config.yaml
n_layer: 15
d_model: 64
parallel_block: true
init_std_o: 0.0159
init_std_up: 0.0873
lr: 0.0063
weight_decay: 0.0
schedule: "wsd"
batch_tokens: 16384
Each number is 500 + 50 x the weight over its row's rms, rounded and kept within 0 to 999. Layers, rows and columns count from 0. Numbers have three digits each. The size before them is the row's rms in percent of the matrix's.

# down: layer 8 MLP down (transposed), 256x64, rms 0.0846, rows 145-244, columns 0-63
# up: layer 8 MLP up, 256x64, rms 0.347, rows 146-245, columns 0-63
down145 102:491519542499519513520528475443440469507506474423559385518482471572455534498467546492435520517573493498511510544456397447509569537460567382587427479559508483470466469534420620464494590549471544
up146 093:494553538489526621563518443531445461496447588422465419545442541456469469480389602545518542513521452590443532520534456496547489578478572502478527571464548444473487484488512520383511467487460485
down146 097:492396561480486573513448359439525555463452573540462481515456572475524420474497521407459444538461530570508500501487505543517507416469564520472511589641522502563481523492539461506464506553547484
up147 077:458508484536507558508529543504449404481533516450543452494514445556481474506435513497431530453577351426494499524461453483472605579553476490586499485456521392401491576499463472436515477438459527
down147 073:551529426474535504509508465567541514484545468498465416425513538600488542573515492456589428573463429510524472451498520551495423443470487484455516493472463516539497532558434511655484455591422570
up148 101:494533409496512526459520505406468467548584461479444432476483492490515554547613420514383494553518465404490542463546537510424573482543523408449468466548564471529474468524489476417570440555474502
down148 100:577480474539469472581446480563545568479564337512463480563394483483512484564526472457489498466445480517555460449479512595497541449486567483561445458572481426420517501584532509535516469531492562
up149 067:499572520481536480426448478462511557345573562498468513522451521564566419540534494589482451464591475532514451443521497468466493517518442495552526524420418577542533470529561541523521563480411551
down149 063:494521538543545591397498593547538463516410459544451497495527459402486509495507392514452475536453451499544498406436602487585555495494503539530599463571539499499487567445467461502499508480558434
up150 093:469557486526468422480521533455578423493473486471489457472432563525533526504483462525489489501604494579578356497499575397484567582508489477424496496454466489460521577490460580466591439539489460
down150 097:535441515484468495419539524480507462406555491586496422510496512489540487498636485504456538528488513506417533425525493474542478497502541522515530570506489458489441492534534433540523626325565456
up151 091:575413444477517531542452547452443485557561519533449476423455516561538456485419445566590470540501464454487663493497519479568507541485562506484524482530505478425560508463503479575557402516475438
down151 091:494430512490518483552539497599541487524474402580563467484526520487507457494471432480574491409414441556483450638465550497532527504567494535488464513504591483576471538455517532438430518405434546
up152 116:553520454467508561572512543548603444462553425520492546541490514513601459488381476556421529530437502487536542475495438530499458523530482443558426517499523506583435538477585476539545540538592405
down152 102:562568509477446499523559460510561440528473412521522455485581469461490402527503509435570394496398463555557418538477387429473560470508482523523515569586509511469477486486529574465555479543560533
up153 083:549414530506490569436521593457509490464590514505502505480574549482511476456509508554551517481536465537521545524510568486573493552369476498446447555561527562499636522452430439556505413483554440
down153 081:502530549585572444546524491552475568542433437542447475536463517458427507549455455488448505492537581345474463579535473514499580426437543444471471467429507586506497478430515458566470558491496529
up154 093:514547428546500406536579469566511487558513576434538573590479431464495547480473588499372558471502513452468486539503524557506500464458523473488352473439487477495448443522587475510497468444459472
down154 090:437556563472532502516342496507413531481516524554507403467565438522485473578446497539632503512488547555478499426479528412515509464498533522438440541575443515461546494474449565467534467553526532
up155 079:555579432473514490418497537478628512587473472549441599461472442461542540569556503491426558483572537453489533498483566472454488558578500529498530557506495485537479473457519403507579467498399444
down155 081:527507522575600543340517518539568481510545508515518463502508569435537485558546512404582499449496486526530456428372526513524539469492455520534537479524514417453457462398510553551490483468438473
up156 091:629415591481513502549523482467571515442393579394460589467544514522542591527510509487518460545532521477469477504526480500580494446475604482450455520460516493543422478498458565448515554473558494
down156 088:494447507506555491474518541424485476491582543569471501494475331521478453538616482565461456503539516626510405560516466502564519503489418495532532465486442490501601457434513496447505490510522572
up157 102:551525546520486557508552412513584481536527438405432485387568425474429492407483532536446486498421439442485474465573506546454461513555554431500465426518540483526561471497470505510615535547493481
down157 100:495503519441465485592477500556348498539573439471524444482464457480527476436545492556519448569508545437569550599419499518470496569569559536576470488542500405450540508510528481433506513488409479
up158 110:481547509501599478502475482468506530535491541386476613447540503482430528527563496442403598376579540505507448451376519504522443473494533549459529493514468477436494505506436451426500490559518473
down158 096:459464535533514541508522440572520555469502436606468411495389510456606455531562438496574489517461482423433456542485490528545508521544555487474377463491549488456503544539503593429544496458546442
up159 091:473425535547542484604519539560492420607544520439451458457415538488535606488520498476455526514463449463505482539506544473448507557425427431521445426512604524443474435519483464590543527477544466
down159 088:508504609555491559425509562507434542523444401490365415493487583535514446470364521535550586499514551472456492483503533518493536466523480474526459509548497540480495525481533415520553556415524550
up160 099:496534486402570556490427543445541440523476581484476353455569549478544564467506441562435491574518488452486482504512538564485452540520519518472544562478558543450557475475377481510457414481498549
down160 092:411567465433585580488466519417519448453541503540439451517540516576591469515468432503496501506474537502465468400493456473469498485614521481444497449544596488417488547541522533568547473557597490
up161 118:404464478480532461508481466462534527575512509446497584470606555501511464475511612482476546525430520419534418570582540455561478517605521440565545467544479458499490372494551522561492532511522523
down161 116:586436515540470424532566535485483510461474454566534489441544611442540462596474497519526497482492435566354430563515512515488456424509554495542524541453522485379584483540522489523546483447501494
up162 094:471433498501484470436478427508445459428424516488430461522536480547479385438576548471535483582447453476477506483546454390482538616504539508470531553421520581462436486412558574508531514498510523
down162 088:503450515448588429616554546475462511445433512547499455496552557507509482503582522518554543594571490417488485491529498528438539445541490469531438464507494599471460408476507509478371475428551555
up163 098:565378508466555513411392522462523419473477444488404499538535602537522539481522519493564447452560477433566485506481539522482490604543491527562546490521529548530507492434601482443559491433467506
down163 097:594591521470503492442516543481499562544437533477496469441482518457498461530477522585386571590411531508462525489458605564462486439524545500438468513507541397494457525496464469480408536475534601
up164 102:453460517531476442461480501460569441473398504503411560536537456556438573447527513493442512650465495505533377511537404523476480535525536513474512465530580473477394494547518512495478537581504560
down164 107:544458555453493459435511524509507474579581614483523535412442585559529514460507473364497538466503567528508500579462502510415550436490492478419568602438472514489435509530559442508453491468502503
up165 080:451454535533516530498508547492507465499623470587472502458434540509597499450370549471549535494365484541472572434517465494440521523537448510554522491402493470504527495541571427498562549422486516
down165 078:491457530483532526582486457544452493562547515509541471494506439440454580385491344467610558504458513514453468491569532495532474490469497580590479573552420472430532476469455456515472513491531573
up166 086:536506473392441466525586420500522559602477534383465458514513466502540517414473503512478634413570534551529516483548464557581445521531546495529490474435425493414513467502485505456510460483481457
down166 089:499541504470467541562423515442536441480415464422528567522525524498452572414549539482460539587613532414486491525569497496427570551537455413505522485529459555595440511422471517563539493507473463
up167 106:485527531461563436469522551466437539545478449496535466552449464574597533489420488499491455509455418468611531496497511589459482520465570489582532577414532527475594540463416528446509606526534499
down167 107:464539463547465502545518518523545498519496533608558509435531440480495415499553524566476542572558473402482396469514601576455437491528546526552497441487511538459514366512509474507469428528393500
up168 091:413501462542443521523542497467527513541479484428415545510601414577474404390513464478482479544576521489471545359512541504532579561507542508599522533464468511504541468476464437552514467456491548
down168 088:619507440540503503549542555500463497505523490463488481425506489609531436548508511488517549394567529522540558392534482525507471473447380492527504522534516504542483401525494555551367501445489427
up169 081:488493534518564469484482556443492543499467478505482547482530552586469475525474502453463385474480531475429423538492489430490544488507521323543603612539552417443502484519567468482558508503423491
down169 082:486585575448474524467554401449540529498501468504502540462498550476670512534539424436546507535514517464473432540545504491498536526465470382545442546444475439416581468501506534582432518501490481
up170 102:499435551527445486513473442585482553513545457499469476551565454540535532490563613557537538604475512441524474442475464439448499522491579438398465555515438476469375559465509456552502464430465458
down170 097:524460464505569490461496567476546474489386501407550565532431482507399491536494469557502523471543387540478489534416501638448507489521442523487531495512546491523568448515467621486443568455517534
up171 084:556550495478560483496520493457592419441527513548461539556535570477440521579565517569537468522528535609499550474524596472562536539543530489450505441603391422494555546503501516532518420490505574
down171 086:432470561512481477539487528487415557584477577511455467521516437440544525472496537445438553536548447469466526494524456446494428497432484513531486504371602605569485503506477498462558642543481493
up172 106:483492462440470467505420533480418576557583613495482499488473503544592513420548522489420456491491411430496407502515457487567432532447482437596563561495448532516468553516509532484521468481403530
down172 117:574481558465478555443488520484510472485443569536363521378522575458583454533554507515566508424571467568470397479510475521478480484504507476612522450524499534467446459511516585522490470588470496
up173 090:487430480568486512424452478459477512580456504528524527502488545518650525530446596451515516464516405505611452545508525462459464428541582534554481516535530512521434486408533529521495510390482427
down173 093:534560551455546441509501576528482483450529547533478575444445420428444447482528507437513549399386451582479571508494492535527478427497578578510543462505458459488575520534511486395551514500512585
up174 102:428507522586425551536513414569436499476520554492431516481518447538509495518543491549558607491580485533475480510481509516542467390340519551480512529462538487462481521417602540456545440480489472
down174 095:511423424530514512470494518413503467487440461567636475485438477452447564469485406471614425505476564527561496502493515527481514499476517451473486470589468482499582611567483448585560527524504468
up175 105:467490473417509485586528420486498441446567657484456468549489511469465434491521533515427523569513487482478420532490506519482450601478515523506575442430544520541518516618485524424491436552444559
down175 106:572515397506481572500566503523560461512463536440511467505473511513426465497596470455439450522494503484531425481513445663427560563449491462543488380470534467541523522532428524563537486521569496
up176 114:588581419506514537501509535490441429469524429542535497490416469516465502510430588568518512440568521469612507520536421424529558478565524450462604540448552572545545514541452539483551535520546461
down176 107:469576482549461415431532535456490521485495483498520583495497562481500397337487527523611516531411464504532512497433572541509493523478546445412512582502421527463435469513559490579497543501519515
up177 083:509502479501540401503424586509473547397490424606535524512560429536537515477489524553470561506532424563485535449464560572519398448454571524409441512539507503451537467474444522551456533581520481
down177 080:508536520509551523553471467555494414408489505440562521544509461465431480494487475489605494433475487488418452492413545553473425552530528434512453507474498484567483469531643574547537603544447434
up178 106:482505502550479518446424438477527498379485499476438454512571488540528417607435511506573517455579530497488421476528479463480479493478606489472466450440507483459552554528565555491657497452546524
down178 107:587480523441415538515504556474528511490396465529480561391518466526517533482563489397591429466499425463519513573510643484485406569487562578506506505491472475472528487501466430490475461533527538
up179 088:490553579516547464442383510477553487605393559457518478569543532545488507519550421473559474511515461586530598530506524420519490437482565460491495464482415484519558535440519535477526528474615515
down179 091:515514491481505399451465560439528484505511510371425456484437525422524572491588469593484445466523564520473502453549508532471506516479504481544505427520608528459497463472598597584462482573461540
up180 117:463538524564461570587421415496500585589571567555460444536461462495557481449458551534445504538538524406427435437530473473492540493501525451542581509534546470520539506545502427428458570447471556
down180 113:458522467501373549498492458512540582554557591509500529469530542595484521497548484434483471395543519480445475509451454441412491617526474439511485517493454565564445555518484425462523540488511610
up181 088:574546453423543536480521526440460400544428536493519534578522446410469486461556507455529481523586537501498451497502561510541475485469547526552602501442515539528513572459509382447455642525498518
down181 084:466493487488535436521475487545555494554501498474561598402512560551475392544430573535524537461415467513512533540498495403568400563434538534551537507468431508485512417594436566553509484518483484
up182 108:573477462501578583497515498556559557574484479511459596554479523548527548564527514584490536547485549593548617483516513551440486545431496452596503421532488552508483488502494412527399546542478468
down182 095:478502495481449469458573548617424433493460465505513503520429531577514518489538456471578460488533438552578448506387464537518542506534502521484559593411608464520470515445585552551473495427516454
up183 115:437456474532549499473525520437605578606457530517547476509464435478602485574459526522568552441518504476512567442466539449483529505483520399500531568466431496455491581523470520447485501635457555
down183 103:547448591431496557450503528565416507548552519510525466470511518518442552547508367465506518610469529477461473524518426497455511497527530568463441511615529472508502489442614515376489457495499455
up184 102:418477465531513406545502397521547491477451519552505502514578561434485486377467527448563514456576424475538538552560479567478491442584513577474542462460470517496556486505527506436583546601470466
down184 109:476515459455467480584536556466552521510516452451375517461567490532535468473548395471549502552490529471513576546516488536451581572588485421488457532471487431519387422510496503477573481483460610
up185 104:549481470431480465420460587531474472432584495492500528556426506515514491581461535431419496490547487506527349495532527531558536501434460438501519471496488614532603508521572418438537481477472532
down185 095:406525448430536571584504483555500476540439539504543534485509407523521527496465518451442570559397597381584550509521394504463521570539521444503558529482587475512492462501438507525458511472487497
up186 088:534544456559469515499512461520349518580454554465474529502432631601550443466565545551430545489470500530607464452427461516518479557517464507488436463473507517525465472473523547515590497533484565
down186 086:476436409515500594544491565533541519491513513505443526480560524444568527558428368420566477541510464398504462512446464557409512491492415568517509519481517459495555494590565526505551513524410522
up187 091:512428392552572577400450546400549565549544457538470521522421541481565495496446512446472548515535490468535458457462579502490508440464602481503563489527520466460454440479544576418536509427519511
down187 087:576496604539496475418483553516598478442464407487534487424387448474522478435519451397570487497449525578469503505452498573546531532515517453409522552551475441517488519560549524499559573498531514
up188 099:493484362570501439518516507529492490516562445565482462546506447467604560602522497604475546445544477480498470447436430496533511444541514492422463513482514545428462577582474494441519551552453425
down188 096:447526440450514495446481576417515481451551471517498405547541514553477423463576522543517576548553551481515449514570543540431355524557462513511473526548503456456538464499446427511475631517485544
up189 109:486448499549539539558579515505439450385487401522412603553539473510556520554481461478474471495539468462488520419509413446568577575431534493578499518551481498482496535541494502438480579566486420
down189 110:495438455535517563586555631517420451490535405529497466522407466543551453520566457431585494498437492464487401494473421572446454544518489549483556509473493538544561457517553512528466458508434542
up190 128:543522518539548577468529563488517451586498533472538580467506429486549511426561585597468536522510461518559534581540483382469551479387505520439482500421459536547449467530469457537469550438547433
down190 128:540516500461434517436497524512498504565534459488442418461481439599510502458609544511534504562599500534494467447425490646483482461479551440549528526428569529522492521493578516495464491365476479
up191 080:515425502465585497520544540509510518450535408506409444566413543505422545472536465599483457583479418482525542562535485540507577586548480464547523528406515361504464498505487484450530508534510470
down191 079:472465481562485562554584501492415512502498475437503499400507470489495521535541485582561478556424485429568513497562531477487435456464514451373526456616504390557533505510557476460518583564507461
up192 085:499530456470474416490430532522489409523540462368441455504666493509461508458435571520476546534459450521525466581494456493547407555397451506436529468511531521510518470500453489444464565481489471
down192 088:512572575464494593498453538518547570489445510550542497386482400433541503492570461534498485479530501506523466466386506512557465399587408516489524444416447547511536507503568528478528436571526526
up193 093:497435388522614541494424570530497411492511472527535544457560522553540501441495472536442520477559519480448520473531518524512523419452499510506481555470553537637569435527497462395520513414525425
down193 098:438534492438458521493604507552524526465448504500521478496567496455446561526462507465597543449485517443533520493481439446454567529573561536499466549423397455590540462517564400414498461459524599
up194 107:550487507535517517445488483444479542364568520512479577522450573488521601563461501608552401537579475467474457542496563512503521486513506455525471422451586547497417565545508488544520506448534410
down194 110:511554539420512474451491504607473496507448461499522541586538460455476491478615477479513509472527499483456341430556577586440548478464463417507559590498516552505568528495445481476513554473506431
up195 104:431463584493589505552520504510460419546521530520521452460518462592532486582503525552551518484513539469517545549559544504561495619548551508365478484447460508422524523490505445468448496630468557
down195 098:453499486471592468432521556558435351457557473585449510496498389504503475533472523467531363469466551501527507546502470553511546536583524472485525532514500435503533490546431472501434513554603524
up196 106:509485579557537440481513471486454462443518603539462515458427637460482502526522526556440490503517457436525518636468510431443511502495464517523542546458511602549604498520520519440515482544612506
down196 105:496505499598514555550471478407550492508531440487512536499494475490618499575513468480436524452368527408488486463396582501417515508496461485467558440507507515474566512498487453535455493629540571
up197 098:499458487577535433455399560499475498499455444464542582608585487484550474499555446594488461509470423507457520499525540517432462417439527454544562503498517589385483539508570467554473518554497551
down197 098:558429577462506401580446483508565462439455495496538362508518556467574544568479491520539469520488511560451493553431521407437534525486550460545493499533390477523551458532483587531505460552529441
up198 078:582582496566436420518483429549517563483464541424480500520489488529425588596499570557537480570462471506618540486481494501510454504530548525565449481494423520395423449526510478515487588511443528
down198 078:458452423588445524553454433537563523484522524543532481452430559559438490470548536472518541577536570557548437503464466450420617501544407406523476471454499479585500443477573517474518525482474442
up199 105:513541508520550459527562476561571514442458438507495453528455492465531490604429533536517527565542491481542465585536610452556509442503469402549423464473505532477537587486597537404441525419450500
down199 110:554452474502469532519483499595449556482522546487483571492400501445621545524527461540546366456519510485485403521462500560555471474477436470463440529452478595519557511483503566577459483438529415
up200 105:492488447416530561557518474510550528437447586472389499558568467515496538515528471522484472593497559502406532478564442516456469410538588408436539554517510576524506448495474441467490475519548397
down200 108:422418420533515563494515541392570595547463511505447485513587468450443483537534514599460477594428507530473526538528479534441498534473440525398386454542537531535485481533534468522545456512529548
up201 093:513396461428623432547461502465478491488471529548468528572486437609514566483511515513464430516547519533474488455524506559479416483514414469583496471526393531545462530587478547547513486604511546
down201 087:549483519539545514455559481422518493547447484507459493410547498497575462458530453463605412462499513613449475521508635520464552527564519497500502549570425482519524457534502464573514457437515376
up202 094:517391593488517463571481470460545540476560521428482406462542479445370527576502447431482468425538437451533543528512525433503449527537498456536578506402528550533549473507477517468558523527514587
down202 099:482500506513554514481504424492477551540514543505524401519472444456455404566421479559537480478601412590527577382471542398501455526501571478444585494469516570467547492543498578504500504548530516
up203 103:373428466533494515530513454488581525519535498433540463517463531514486550560546503543442553423516629424596483504455564488461505506489572504465511441451507590442418446473541526482577528466428534
down203 109:493458476503554442512457497457472527588452479479503487468491514484479528578472513492567590543522566437518447469534560501594500420386599481406622452542475489470449538554469540501452475566433436
up204 091:548528495586490460500525376529516432515498432499494492640414519490464597464533573497462528547472583449396528463573491458494482484494528455553524551456546600500473530507546481607509511521486479
down204 092:574511551525468501487553552614464497476498517484605515486545535426542465511499505357545498453560447492418579426498438459484487468461494494511527471556436513519531344516564545545503519509446460
up205 104:458459462592459471580433426499474498506493499665498533457498456468580582432530481529458539456506451595569438481554540481502547521481462465493506504537607453548487483489489489438594549470460460
down205 110:469470526479577485458426537533485500504504580464585509467587367459501552515424450449470543610470492533508526501451455536553567529415535591528520542500560470473383472529507464503482429429496472
up206 097:460527589496572495512512533484504466461549633523522453408560433457484451499414543540401462444530512436481461465474523532500476464403461447530440470484575629573525447512479467509547468513456524
down206 100:447509507500575468464492494520518470470556556419526497487542540459617510561572477462526455599465600524492520552542412475468410469531426442465472442587493428495428538531524424461487418522563524
up207 100:466492489542499468373603451504449415554462513422496508475498576461531425451478570602425551524557458572466504464543486483451567570425494484513501536514510437599512489459540527487526502578556452
down207 102:498571487556570488424494560475537585601577484573479485485429432577495534476431473502523489549484618482513473450414444528573500472465568490459530454560476484429410466506524585513490443457460496
up208 090:460442489510544523439530551468549583535381529594469505416517494513517562569489485528479555520488546378502499575543496519485410431528514570498493547453528480570465555467580466548529564456602487
down208 086:492457527521577490561524525469486523481523526481519486534468577481421515428545559390531513521423476468444423477422522508506458485527544525540504501463503554407580549475551398613611487556452425
up209 102:463511548447492581475436477509580508450512442543457517556444509487478477489397558590508508405465573471492482459627598508509507496483484604455470476449496478512557538419561418467484418524453489
down209 114:514556477509485526381454582508459489557512493471521469445388512580541511505544461479491514537456498589559511408421485551500472578375468538495502504515431447569445464584532565562495484432511532
up210 095:406503472525438557505578504599487459510430465584437458563466489492491489527358489498434499558547508522467427483536448528546470447554481427556372491541526511542495533478417496517510539536439441
down210 102:553447493443468510457409554467505567549534515577539499435538504536503527402553532414467504570464460452482498484439491570540407456412514516518567446511580428559602557497509469571504537451549456
up211 082:570488537462483507556487487525487549575622502560464477471550541542537461518541428579503441506541471494356546486552395468455553556488447441539456488391478518484446442519485469455503578514539558
down211 088:643482543522559432446467532504436463502543471442602456381536584539442489493551528481502526503425540473511531503442431487582580478486497573460494482579413514518444500530475531428505502492492564
up212 111:434403418548518465511504554439460449545578459456596513578475577534541521515500482540447502434525494412522439555588546525441417496499516521421549502515471534515489571508438563498599477452447541
down212 104:526485491551560520493552577491524532558613518494531430494404551511475532548488452524515510519449485409530480398524451597550475440439454548457576538566497496539541494562468451481437386426466453
up213 094:422581485482518445576616572457472457521498525502503498513554591502488456524509441457466550458503305517517515399520510490510480473519554474458466442492591524510502548556548527534464482466427518
down213 096:401568410531488544477455496547426421492431541490544667575499465467503488497562482498465500515511573452450480480553489404443554464471548450613493551581441524491462492503508513487535499506539528
up214 098:532492496488481424456531494448477492581417504538478530508566434545509488466424628604491437477507547497454455456527522458480478437461576453559573478490452521516480487582530450438475496341546492
down214 095:428418485439529550639488550475529468555532493480513459496485530434519516492526420456493475393412602445491608490490494485507569529536456427478492514506508487514498495522423467494582509604476589
up215 095:523528566462573505447539475423506512515491438528500461593437611482536528496480489461497472532534490516559471517502468497486512529479614365480496425443565561603447602507607461477445493519486474
down215 095:542497499561470461482478461569534487436528539385537431449425459465476485515471468439595471476462566445475579448569434556585482527585510423512520550552439501547541516593519596449462494454488509
up216 092:449528573478457485543446588484490480549398405448477503570466527526412529547497476500346430458444437450506485528547522483413473506497454521477517438562513543467519530457421494477457472526581569
down216 090:473536520457502538525512517483564533565484540543460496473485515519422511482487391466514511442501527464571397514397494634450566482570504489440464484622497542525461520426445552619491442506508460
up217 096:519435483482477528493513550526624512495370500473595524569553426467523436457450464541450457530478509502444503532466482397503456517539575434406517446442536462546456532502491485495504602457445417
down217 090:541478519510500584460553417430431422464456566476487457533496528532440536507575459448537573448488579485533453486553451562485619480575436444572419511527596502492511523510445556527504427514437491
up218 092:533489563442562506541581433542592492569488551451519593484474424520476495509510480411423422523470409452593470552520494531461463406459555434479503522411535519442496514492471474443478577465550456
down218 101:464609615484455505570467535482532560569492520437530553511529505510440447545517505546566534452483577476477541489541470438505422384490514522481422422477502419577483514426500449463481443606500521
up219 078:497538449562512494538506557544524511441521546473531479595540488582507588500540521541578488526520472550447441480586479478452382369515456426518459478442592549468446440491512479553433582512533475
down219 087:488550497441549547575565503439443526550571496525482502543449503456508462500501476527416552535424478442527465478356509432533538589378487425418503525567508581547524467548527487564507482549539482
up220 108:471427347459487569588516478489529543501527531576459463458527513584433530565456501480543472500574450466565501533485509493457470532465590443436414455526497452594518518460484487562579442568517482
down220 103:434519437500467403556512463525559556498498467539512482498482449435408581525499485413531546448403504407514569473544428538469495517403496502565582486544533475611441597473485526516542507547491516
up221 090:512501402430556587564513468513481466426500448552493606473433464598572521480557567508527489459530504433434509411537463479495458408506520436553413528557506513466455542490511540425541527559562471
down221 087:507454568491439517545545489429539455472562497580485466387521405526580468525483576487441426530480550516492527497578420527417525431475487504457524525529535472353537515528492551593491481554542485
up222 122:469468424469406474483476536446550521554379430584455523598532448521591521463456521453444494518488488529542493559484487474554441544513513513445513522536447503514494662520525535620520517481486530
down222 114:547463544537510476496510505433493538508523479546600484515497469493416499518458575529467444590512582487521453527465589442552496568445558378526511578520463457509504527529454437435510526379552392
up223 104:469506400535400485531533442432577563475571481600490505553537521519537354427541464473496443510439505430530527514568543487444467503521568499473461419460537575523412474467490493476546504526442468
down223 112:516516411522424430507489536398528448522484431616470535492518507553542467507601441487569493432452542404525524490566498545409466606515490547452463476507556477529514561494606509445466492484543482
up224 080:461475523570423510468467450537532527512522445549385514507457519433507560524474499532572422602529464454531456437534516520525430520499475478384534482394601501532531423445576498443470549467550457
down224 085:543500565512506506547540513536529490457454490496561463473485462476542426546573425524537453454392542529501438468591549609457399505555458486589467528462392518536481599490499436538470430525552475
up225 091:539454529509543555484511592470525512484442517514468519484606471555520573507485512490590487483568547498545390525483436515368528492488509499419493474445448523440516591491485455492632576486584534
down225 084:571487437404524536414506458561481547571524498436526598527513400565518507571537520444602451519416487551468541496498422505512467574491436558519537506530451504531484479471534403529435438434472527
up226 105:529539557402522480542531499487558471499440502552442535549492470492417519472532440552507563560537439389500515510534486503554468498459455528598401483422532580477499513531540461576399529503486369
down226 109:525535505563476497527490386464527599530542526596427482459414466538478397582406512557566499496525592464503466493514434546452517477495511439450513476554463589467462458463458517495550598550482489
up227 101:646448479490427447533523522440437435535527614518542490454518478512494553453411607533495504534489477521449518520523503505540443392462608568493461511456482526492506460432500451561433448522485547
down227 099:456410478475602432485511431535535492519518528508494423570557446495549505502415420574541447511518592508583487547511384497532500524477454567512519557470437432516474504492616536553478518428449485
up228 099:489574493416512529475478544610435560479490491485503490528460619396527494488433445494452474509574525614550565434525521421569483535485490414472486556412467500520526479540501499546533450434480577
down228 100:510463488544440518558401570487480489461520475580469446394535440537489539557568498409562531522515571506536472497443477450471517467509529530489452458448505408542507457582551458478581529470429637
up229 101:555462467524454417412525426545501520431527516490519541536481455473534519462463540511481480515492461463578538518535559460538610534489581415463536473368446488560487466394535609528470507572470552
down229 099:503513492474449583481493561527518531558492403480486415537469558547497410512553575531461559569603489483505422524423470561522469508535540472594469543506529549512449460491519405471448458431465381
up230 106:498475526470566551404509449461517496549442534484483535490594468474440464456534515424403533478577480547591504503484536487461510421520512555477505514377400410477509469436468435454409476436461539
down230 103:485549471469502429526578480451478494480549476580478489471472401471477564483443382531560526531513559526479414457524495500408509549436519431473583528486538529466440574607480579479574494590523466
up231 104:397490544527503437504588543584497500552563495527500514529512482555621559520485462539545500536552540498499445527571552520575531541477435421587518484458525455409505480448530514504474638441444546
down231 102:531481463486412537535483528484545514567550472455455390467521494469504622444507529479541506434441569563487470456481517635454506603487469438518435458528471438499597540531455533495483413476519563
up232 103:462432536522430471557636405456524527478538571423410467573485519500468521450434562590502513499399525508439481508550504565498489552483452498534447571484494534399445577501496452518505518504558470
down232 109:540412534563535424436510360469509473479426560480448566461499503458446588513499529506561536474587576560476520507488498621492458490433514467562518544431528422476438573557477523499479472497537479
up233 080:489453512515543548478456531520573589519519511603515566445573547491504551468457437536491418517566453603469503523480503479542525416393472434493530483528465571509641477541482519464502417552530553
down233 072:482478512511458592437510457509492454467477490401501498510551504538535492499406656518467550463495514557573577485529443426465576505462567522470520413527563490503501537578494503477447555556392429
up234 107:544503478536569496434400482462564481441575486578516635437463545547516466487454446491484427559526456529574478463551481420580515479533524588377469467478527493476486509545537506472532495435575526
down234 112:463529465477498453412471459596470497530455515599498472442446574501484537434612412432542512479511537492424507487502572569513508493515531506512531466559398487572518499438531540459477432433599580
up235 124:391497497463521461500448469463611531553524404570458515577468549479469431429500492442504556482533478475495529568529552494521434518563380532483562430472624483418494509486438504523521450536449518
down235 123:535478474455551424547545541501551551497483488510425440462464505449634401552515531415477543534608499517411554486560625569465496439520421476528558464455456436497486466507462528502508511491458494
up236 102:547545400487415407504425520426484463418566432492497579468440528559477548476524534481528510561557422571457465495556472399453507581522442500465468519434588563487492548469553509463474513505441523
down236 109:496463556552607523469470527499536456532449496562413543415461432436544455573501484397482468514502498510465547565522596506557480442518537514517349607509544444457462495487522499519516563499437517
up237 099:593463504567449478495460537509499445488529492452551479550509549508593530409435468454406443544540485559547496495451564531610504585511484517439504478482474450517457523465571466526613480588579430
down237 094:570554408493447560520507405594491437481379563518508519486524475485524478494455477541480542505491486422402569531532565492414478489567510492516584480425577549503463533465471586542460516588462484
up238 100:346499523414506465490500513451444552418619467489477507542532575525571555456494585583517485582451574480497518563510507537494524557460475528469433535482476473457495478527542546475599520471507415
down238 099:441515482478412469577449463455517547520585529511520441503588526442494523506474484617510492505397582436593562555447555563452564535493481459541511470397511485390548471489480470448524501489453511
up239 107:531440486543547529482512518518443526395479494527501617487546493610505492571487402553369462527514497545546528488484542503434469557447474469506442459455498462410409480558546545455591539457536501
down239 110:507530479575447481549449529499467460558513587494531412423414568435481495508529411492530540477377485472457501477513446501571540446480567453475508597515493444512588542531475559479549474622461522
up240 111:462540453529546462521458416540495505472509541494453432535509468472603458551535544479467524497543467519528527524471528432446506554540508559558346556495474595531382556445538590405552510466519523
down240 117:494462465547598601473487511575480522546474542508415430425486435470515446420500534431399548571483493508456484484559551543477499559519531575555447491520438499436525486419511595455554556507515576
up241 097:552446501475538493540449445485491493410464455572475448548494579503517458512453574502525593508498468515460355553562505440557512445573482488436522496347482564504443584527519454495451484490545514
down241 106:542447473486432527510493459554555440577527464495567396517489482501614492545597461515465417505558525516558539529451501535463586561459546416500397446549478431478544474517513524482490541382474474
up242 098:478512394447439498569523495575453424544430556541501452504486564565478524505428421451500528527532469448487507503587540541449508535514431545459507401508489552525434628482461459531585545511512587
down242 104:516423490493440558450498454456562516549412478596457529581408504520429506519507447479550570492618535512499448499464499497543514497551439486518549393442525525584474434524433419580560520518498472
up243 113:468475518518506462436466497514557469455499505517462479527452499548517449493432491539494482543653478441487469547656508522449606564504539506415471546472449498558466621458544475397527519465478506
down243 120:545490575493512618539595499502527512556485473536452451488499491546560487498527593530532395458507399533469455501436549464525501387424460520465464483424470569468535491526485548557521451378545483
up244 102:450494568578512505521464506454438476475455528533430546465502563570462527528607443485493529502515395420486540533485530554505538453372488348525558522472572510503493548459507499488515486596429521
down244 098:496521546561473426547452476508545530522500470552511451408421536468497538545544449477518473521513622383538536536530490514495497389408435495484509561582488415432543507541547493430548547499485593
up245 097:456462601526527521445549461541568485494558502527453510519554487487571486501496483474430388515558539422594469518571549493523525426574459522559477497459484537494452576552561475523411530459640463